python train.py --num_hidden_layers=10 --head_dim=32 --norm_place="pre" --bias="all" --parallel_block=false --init_std_qkv=0.0854 --beta2=0.95 --final_lr_fraction=0.0 --max_seq_len=512 --dataset="wikipedia_en"
Each number is 128 + 24 x the weight over its row's rms, rounded and kept within 0 to 255. Layers, rows and columns count from 0. Numbers have three digits each. The size before them is the row's rms in percent of the matrix's.

# down: layer 7 MLP down (transposed), 384x128, rms 0.135, rows 5-21, columns 0-127
# gate: layer 7 MLP gate, 384x128, rms 0.137, rows 6-21, columns 0-127
# up: layer 7 MLP up, 384x128, rms 0.14, rows 6-21, columns 0-127
down5 096:099128121067147164080062127124111135133096159121164129121137116143155089094116110130143162113148157128186123141169105113128106135133139087111173100155146135141139146117118178135115091118125164146106142158112137175137178137114110110128113143147136102122151118159106150107134125091122131172137078088151124127119121112135100129123138141134174132137093127124155097125124140164146135131170
gate6 094:156157143111103123091129141137107084126098123109131128090113150109153132144136139168125158120131159105123119094129182129126157141120119182150159146155133146142108111165128116124146147113113113132103109134114143109195131137141107122145093156176140117116148127145081128176178101115120134091121102158120098122143073178123112089117126140134116149134112158136124104135171153083136087171120
up6 099:131146156120124088128149091112120129148116128156162140115109113112147074128117177102134156141107114114150130164103185140151146103148087132169161080089160129127139116141122116086132097101110088117109120165150147136114125144157110106109147144161150124126096100141127137137133169132137141109106134131147098138114094153119163110156145154113105181164099156167136074148135126145113137171100
down6 099:109123156086110144125152116148120120114145118111116088121143137101095064148100120183143117129070090102153144144127078110130154117135140163166090135124109104107113111079128176110086135102140095130152137134155117079096126166125105134115113150147109099107131135126096115092127137146130112141100100116112171160108123094127130159153101139139149147128141131149117143143150138150177173139115
gate7 092:139112140131110100119132140090131125124126126149122139122120137062115152150073118156142133113123109142080166158118142145131121140138112128091118114105140109110164132105117127123100155165134110114087192124113139145122136118159142106154207137122122135150091143126134122134149120133101116171181083136121151134171155144131126131102055163122101154151149143160121132128096139165101098148148
up7 098:117165113161161113128140131106103122122116150122162115141129165145156117129153091141102125142090137158162164095110096113104137172101082122115158102138118118155108141098100128140101205146122168091109143107138121130170134123100136150152151123136119117141149165135157107126154141153160162115117150125128115150138110075165128190096109099076143116137143142121117163133165132147112158128120
down7 098:117108133120102114153135093152064172141171148145110152097134113123093104115080102076107130124141111107107121128113133097142150150155122105119157120107157135162160167142154136091163125153126155113118117145093140106134148163159134123142161129149134124101123106110075156090119132155135107139159055113151126128088157164120117144130086107148126124088125147153119127105117132101119127172125
gate8 096:118126134107102125094137167120109143156116133160169118118159135105145130111098080171128095102110117084153162136110102104099140109128096102121131122158154114153134158122129158114134176156160134111130096109150124154119136100141159120117079126176124086144161159108128134163080122132160124112131152106144147126085169106125140091078121130134152138106100103180138152120142106129117145078127
up8 094:131123142155135109134146116116127110107094130160146099127081103181104134118156125152129114122138121163172167128077126147150121141149141127127129167067135124097167081126117172119120120114153115150107145076114130132124118126136114115145153117129142117120157159120144194110087094108079153126173124132143123138162119112152097164124133121063147141097119119147117125143136075163115137107124
down8 098:121118152137154092142123083101122134179085153133148131126158153140137076084156114158120156127132137145136114135119131099123154159122104162154121131116121136122134137109127169121104087089130099143167145142133141125082156107130114121123128148152133148136102092118113149148071135107161105098116120141167117128097161088087145115133125127151087087105138144109123153100147167161072115126180
gate9 094:131137102088139113099116112135180113117087117149110089138130175135126147164133128149122141113130153163128120152146145145085118151160127141091111158131097107127126150140114161158158139135143132121093167089097114129117145103155117142152134189111151136094147164157149102128177164084109137128138099114134081123111095161146104060129114144117152126134150176106129136117121160139140129144162
up9 098:118138106172140138138098124163177145115127146123102129120133133109162132182127131084103139139105141139169093146137162171136151124153095136111110098149098152129147145142151147134144145164174142130125115144140135124095164056113129160088131134116126179112138097132137125152169135155148140152100161110094127121127109131122132162131115139182125110121175163123186153141116164104141111110106
down9 099:110102137136135115087126126114144133132163183143144151123117103148122141118190097101154106129122134126114139168052158135124147128134088126130108112076150146142083122129147134124141145147139114127158129139128098087062124144094147172108114097154138109142118139135159132117089151162136125149080123156100158162142121159152132143132132133131106161134126102126118124105148147148144121105057
gate10 082:137139113157124163132175123136121121155108165120128141117157140098141089112120130119148152134161127099084121162143106107176118078100144149132134093108119168083114125108097099146128170097127109118133120140073100122129159138097075122136149123125168108147138151046113132146128110155096126133139097161115145127120122169118085140169146129115090123139129092123129158170115127125102122116128
up10 086:120138123153101131136129180108099096138115142136145119138124095111121133126110124133140141135192152100124117138155130130145124106130146164163131161142128124098135129157093130102148145089126135121147089130145158157120135115116137153136125078162180100186111121115095137120135154099118107139163074110123137124134187111120079121136109096143079180135117111140099123104176166134109135073116
down10 088:140087119089118115064161079142128127099102150118119129098097148172134172143143129128137100159088104162134113124125112100102142140100127112099140100134125135135128139097114129138128129160125092090142145147120098140121126156128108104087110161129091151127068110163155115139090119124102139152094173134143118111148098149129171102127179128149142084087153114124148131164096105119152139124115
gate11 102:157123099114163084129145127151067146119130146118132148117114093119144138093137102155090132117184150103168141154135149175129107166131191144153157121146118122119155136136161147100091127165162118106118161152118129132120110115068119128151136141148113099143108130162116123143139111153147145097158151128157107135142113139119142126097123111127134207121137144111095076150145112150125107152107
up11 099:144149125189164118119147129124122135099132133131151142113102123125160136108130133133163133099141115096123082105112114128116128104132110138172097122120146152120160116162153119116126129164157117122086147176115153137214106110139139116129190131134125147170085128118147153117185168119115147142147100118175137126124085131108177144154124172124151127117106115130117095162129140108123149107164
down11 102:160112114105115149166105081120127104117142146102095130110144158150139159154113136093087124170111112115122159142142115134126127134135114144107127156152120119107115151146113131111168131110149150110098114163104090102115160133111136137113132146104152112054136123160129142092130153140097108087125151158079111109106159132125077131114115105114103175092137155133085157154117110161131098072162
gate12 103:133150092102127115120108116135131172173080079124136090179127125111090128137121097128138090141120116149078124147106124145138140133153152142126144140148095111104171126132155171130140150115135132145148137081125154164156166101115099094158135116132109080143146133106104152100143102128130150168122164159154110164116169119159109096139103127122124100119174162116105133128140130098156089164124
up12 109:148112094097154125115123122129134154153081118104127157133097100141148114151120098134155083106156127097161095149116126104119126139116214139148112166100117140141166124072149132152065112146103121109144136180146116136094081125120141093108111118133135141161138127093125127134108132139088172161135143142110134093144147129106114124121148138144154092149135131116140144136179084130152141121107
down12 107:116164118139153156154123167141085149185121131142115170111103111135162141144164125105113100124138141151123125119138180124103139083120148142103150124113119137087148114144123096122131111150120118071134155133154111184105121134176133112094150132118147098159110133133163110105127110131096110119159178129099153135132146131124102159123122049119122094155117172145098107162126085127129131134122
gate13 113:158213124129150122114130150101108121181111128122148160103124148131128191121094145105119143132151136139088135173152156105142114138171137146152130125150136116153105137174169114118136177125131145125131152096119129173114134123138099084163156144180154139102169144165094106131138127152097117128107083122153117137129139140124127104127107089133132133093153128097159123097106132114135094118126
up13 106:110104127151144103118124107105120094132117177109132107141118138093120110147116112158107155095121128116134102127144175135105116092140116125093106121113109137095087101106147155153144073130116112113154163155135148123165135093154132137083134123108120105155090106108148092125062152120157107117171162101118134135145095121165147094123104133125158096131118154108103083169136093071109126125115
down13 105:130164118110174146099112154094107157097149118127118111120150145092096138140159167136156149095103106093116117106118099133131088104159194158133133139138125126127142118106152170143126159078159136110084118095107101159121123181113128158146117101139168097126128119145110166106131149159107147125149110090184157099141118142120120096157123146126118157104121122118140145131104118132112176160138
gate14 109:137109126140133108089131146132125128154115092096139144156115107110119116141106076133167141174157143164158160148136148126112115145163111116130156184136146120144147112127131121101153105115132135185086173131164148154147149084131160138157092139129161112101118113176127092100107133122113080145157127114164093112169129128161139111109151102124140146125082099133148136144125163132140113172163
up14 102:131166144114111129133103116151148169146130157171106096118126134119165142124142128154141091126136123070111104088119121145079076126125148137156144073130132112118128158114160127154157132138145129094161158143116114131077129123162102137120121143118122133145136172104102132117122193134153150137113147110120153128092140114111118177126112092131162141101171146092090120099143075143136135091101
down14 105:076124145129153155121097167119134136111044107146143133180134114161117131103123111173184140124129142140138129096129116109118117151127137124098136107126114095133095125128107121122124100151140144147101122125123122112124144095178153165116114146114131130160106199137115117073137120111087080109140136125122092169126154132111171127132133121104065119101136129149166153154130145126134112151137
gate15 097:151113131093109127126118186142138155141113123104122151134129153119099188136116120096133118116129165154108161072167081156175109131145118141118180158138118138134109119155125130105165156162171142105137140130107113190144159119164115122110155127159110111095103154123064154138136119078153105150121147120133130131124124128125169146128125129124135106068076138123139113118143131137126121127151
up15 097:102108087141098138142129141138148175125134109105077115088110156123152104111139136137126128128162119143063165148160105114146110157137079126108132133132155143097116133207141172105143159141135109102135162124076153087145093112135154080114165118161116116115103091141103152114160123144155105137144100141127124155158130142129116099152141130150117136091126101101116142124134152128140169136125
down15 094:124140139145141126173088088117106140115131083156100109131148100151102143115119116148129124113131118173188121167105104132128105117135110117141095116108100122103134148124109115170068158149101170150129138112105110167135130131123110139119132103116086152137149186139133143132145169158117126146102160136098119159099131153164138191168160126128086137150104113122168157125128140118122175107121
gate16 110:106097102082162127141118098122097132138116115155109141067148101110151129091116101138127135176138103139178143135169130154146133152129122131099130109143114142116116144163194152141184163105159128156123170145114135175148163160096124111121120184123120135144159147129082095106150126091111130060113138128119114105157147132130119136127138152148144102106150117102129132133126137132111120147154
up16 100:161130056065141141115150126095111172136152157126173142085113115138143122121104098115131120145125123106130115102124150155141095084114150122125159131117167080109106130148133145145114133154141130097098108156135096147138164137129128116124134106107141134148124108181085142073118171122145137120140146140119123154172129109166144130121167128138123089100099134123160142121093104104098146183114
down16 101:121130171140119103101131126146102070097107111159154128152156137140064115147157169113111154126161151094115139140111153085079159148129109174138132155159161104116130113079057108096131114128120098139127145125101147123127106099128131153121157100098120115156129111139183113130137148147144136137130132084129176128135147135107126132119112099083109152134088108102114162133143136146146123129135
gate17 104:136150112154194147104118158169116117116123146119067151095115162129097165129104085127086105159129126115101137122124179123167112131105150134150186141126127102101121146115152109138166146120149158149135116136133134187135129138118128153105112167121133110132133144137077135116128115107154121074138145121143143131179107166139123100115124126162139119159128137099148093141145117150113121104188
up17 109:107098122123089136145092134079109170134165114128166093129138108116136146133187157135111112141094130109155118073158108158129131117178104122143109086161107104154147130120099149138162118109152122149099155171153159133106133117166118128157138101155163143167162128104144105110139151169122095125091096116104148101127148081165103114146126096114134123100111132162113143131110139124115114141108
down17 105:114149124131175111089107172129127128141136078157136076145142128126081098170156129138168130155133147151122171124190118104140127143127111114124106110157103107116137123124071146128127111136144137148127107153163114111133115107155180158179171107129139125131131124158118146125134172136112136113136148156098099122139127134130187141095171111131129178129152112107098155115137157165139146111146
gate18 103:140100106115130100114125126140131112094065114133143073129090136121102121134172103087133169111132130124134123137124183163110143085092102146193154133173144129101141141123122144129147163131113096105137156092109156166122117146107119123140140142144157156140123121132132099120131127069102132151139109107131127111105122146138085140082160122110133137154156116144181147076152138124143115167130
up18 101:158111129097160136100161099145101095137132139120114139171131111130169121149111141135127146112149140090181135120161134125147139161098139112114148118138131103155111145148150136140087134076110177117127116121128172140101078142114157142128182117126120118096126130138108157139131099107116130153164148111166107158089165121139137081080116112132092125124149153093094135083124110170153133157089
down18 099:132156155099151123142136117130150129153129109116110156129159099101185159111093150123117155133124137083156115111123125095116056147138147128180137136138097122130137118165135094094115134137121117115128153147102118126129131150089122120180103103133091081119104129127109111079136143124152135114132116102140133084071138162099122154194087111120145123149100141140162099140129105143114156135167
gate19 103:129127099127136139132079104144103089135085085141125156121133178137082148106112144123148162162133122161113131149143152178119120153176117117168149117161107109086132132133154136106112125158177114105131127088137122122153189063109150129123116146136127109131158139113122130098101105131107114162134135118141065129179154130125140099091143126109138155138121131119124084128154160147119123111151
up19 097:123129165137147091128132128117151163128144114124126116112099102099156140149100118171122058112136159112140139080082154142134093166075114106134141162133140105171099148158111147165103112110117140122088152131103139130091098118124124119107166160155118134093127151125108113115159158121151159115118168159129157154125102133138155115146098105117138148164131104136159116110122108083166085151143
down19 098:131175106052164176106102161115133098135120126117160131083134128141145132132091121152157114178139135165139170143132126136154158167121150146120139132123129075120147133132142155125121177138143128154134159098121133142110135164107111127140094127141167095140140093132088080114116101148110094097114140127104104126097141130129158100092157125164127110104126125155118140116121082151144087114156
gate20 100:124116149110150103135124090138123147124137069104156104134108147079099138124159088127113103130126137100153129102124082119160149111111105116141156175162134097106102136120163135130139155115140078105156174097114118129125132098125163123179099140160134156109126097137123159103111138124142116158139134154188128138159119162124125174120123140144140149157160118123129100134130079138165086171152
up20 089:121116126112122106145125131155175104099133154134184152089098149137111071153109154127130099147128106085155136123115099179131117126140092144157119172149161092136116104163126156140118148104147106165131149104098117154084110088137142119110163129168156137139136097153141139060102119112134126142139113115122139149074152148101122120129141183152093134137112138147136130163140157106140133112120
down20 089:137107143157105103170104139162123153143124171130127148102098109060122103152118112135113180104129145113130101186099116083086126126115177171160133169134126102088148116079160138096152144162134144176135104097124125131141140134081142145116120138129123119119136149111099116160138102167117132143122131132111102137099129125120121148138106114142093089094172077127140124114120112121139115109125
gate21 101:162137131115152132098142100134104123120115144137077128116152151123110094140112109135100102164136111104100153120137125173124090142123127143095141127167163106145124141102139153109121181134133118112100125113142126166113140124102148134145127163087116122100152140171114105157151128141207138113120140151166127160146180094156116068084156118128118120115108159126162147106143143136102151179097
up21 099:111119118115173131134142144088137147105122147148060171105120118126060091168122141154130100154150101104106087154100153122084095141116145164116085100092133160147145134090155145139121134133137156146155114157099148160163120127126136146139138145125144156139129130117107158155124098093123173148126124143140088083176143135130121137131139139116138115108090095095155108136168125130135148118112
down21 100:135109099156104143143133068079168045119129168118120111123115109130126141094154129113130120140115145150108089135162129098148151135135133128124153072120127116149164145117133112133136186134123135154125124099130132110147126098180117114126109127096124149095147138128109097116179110118113114112105124143129115125109115100195137124161113158134106176145135144168135111148137156161159103122169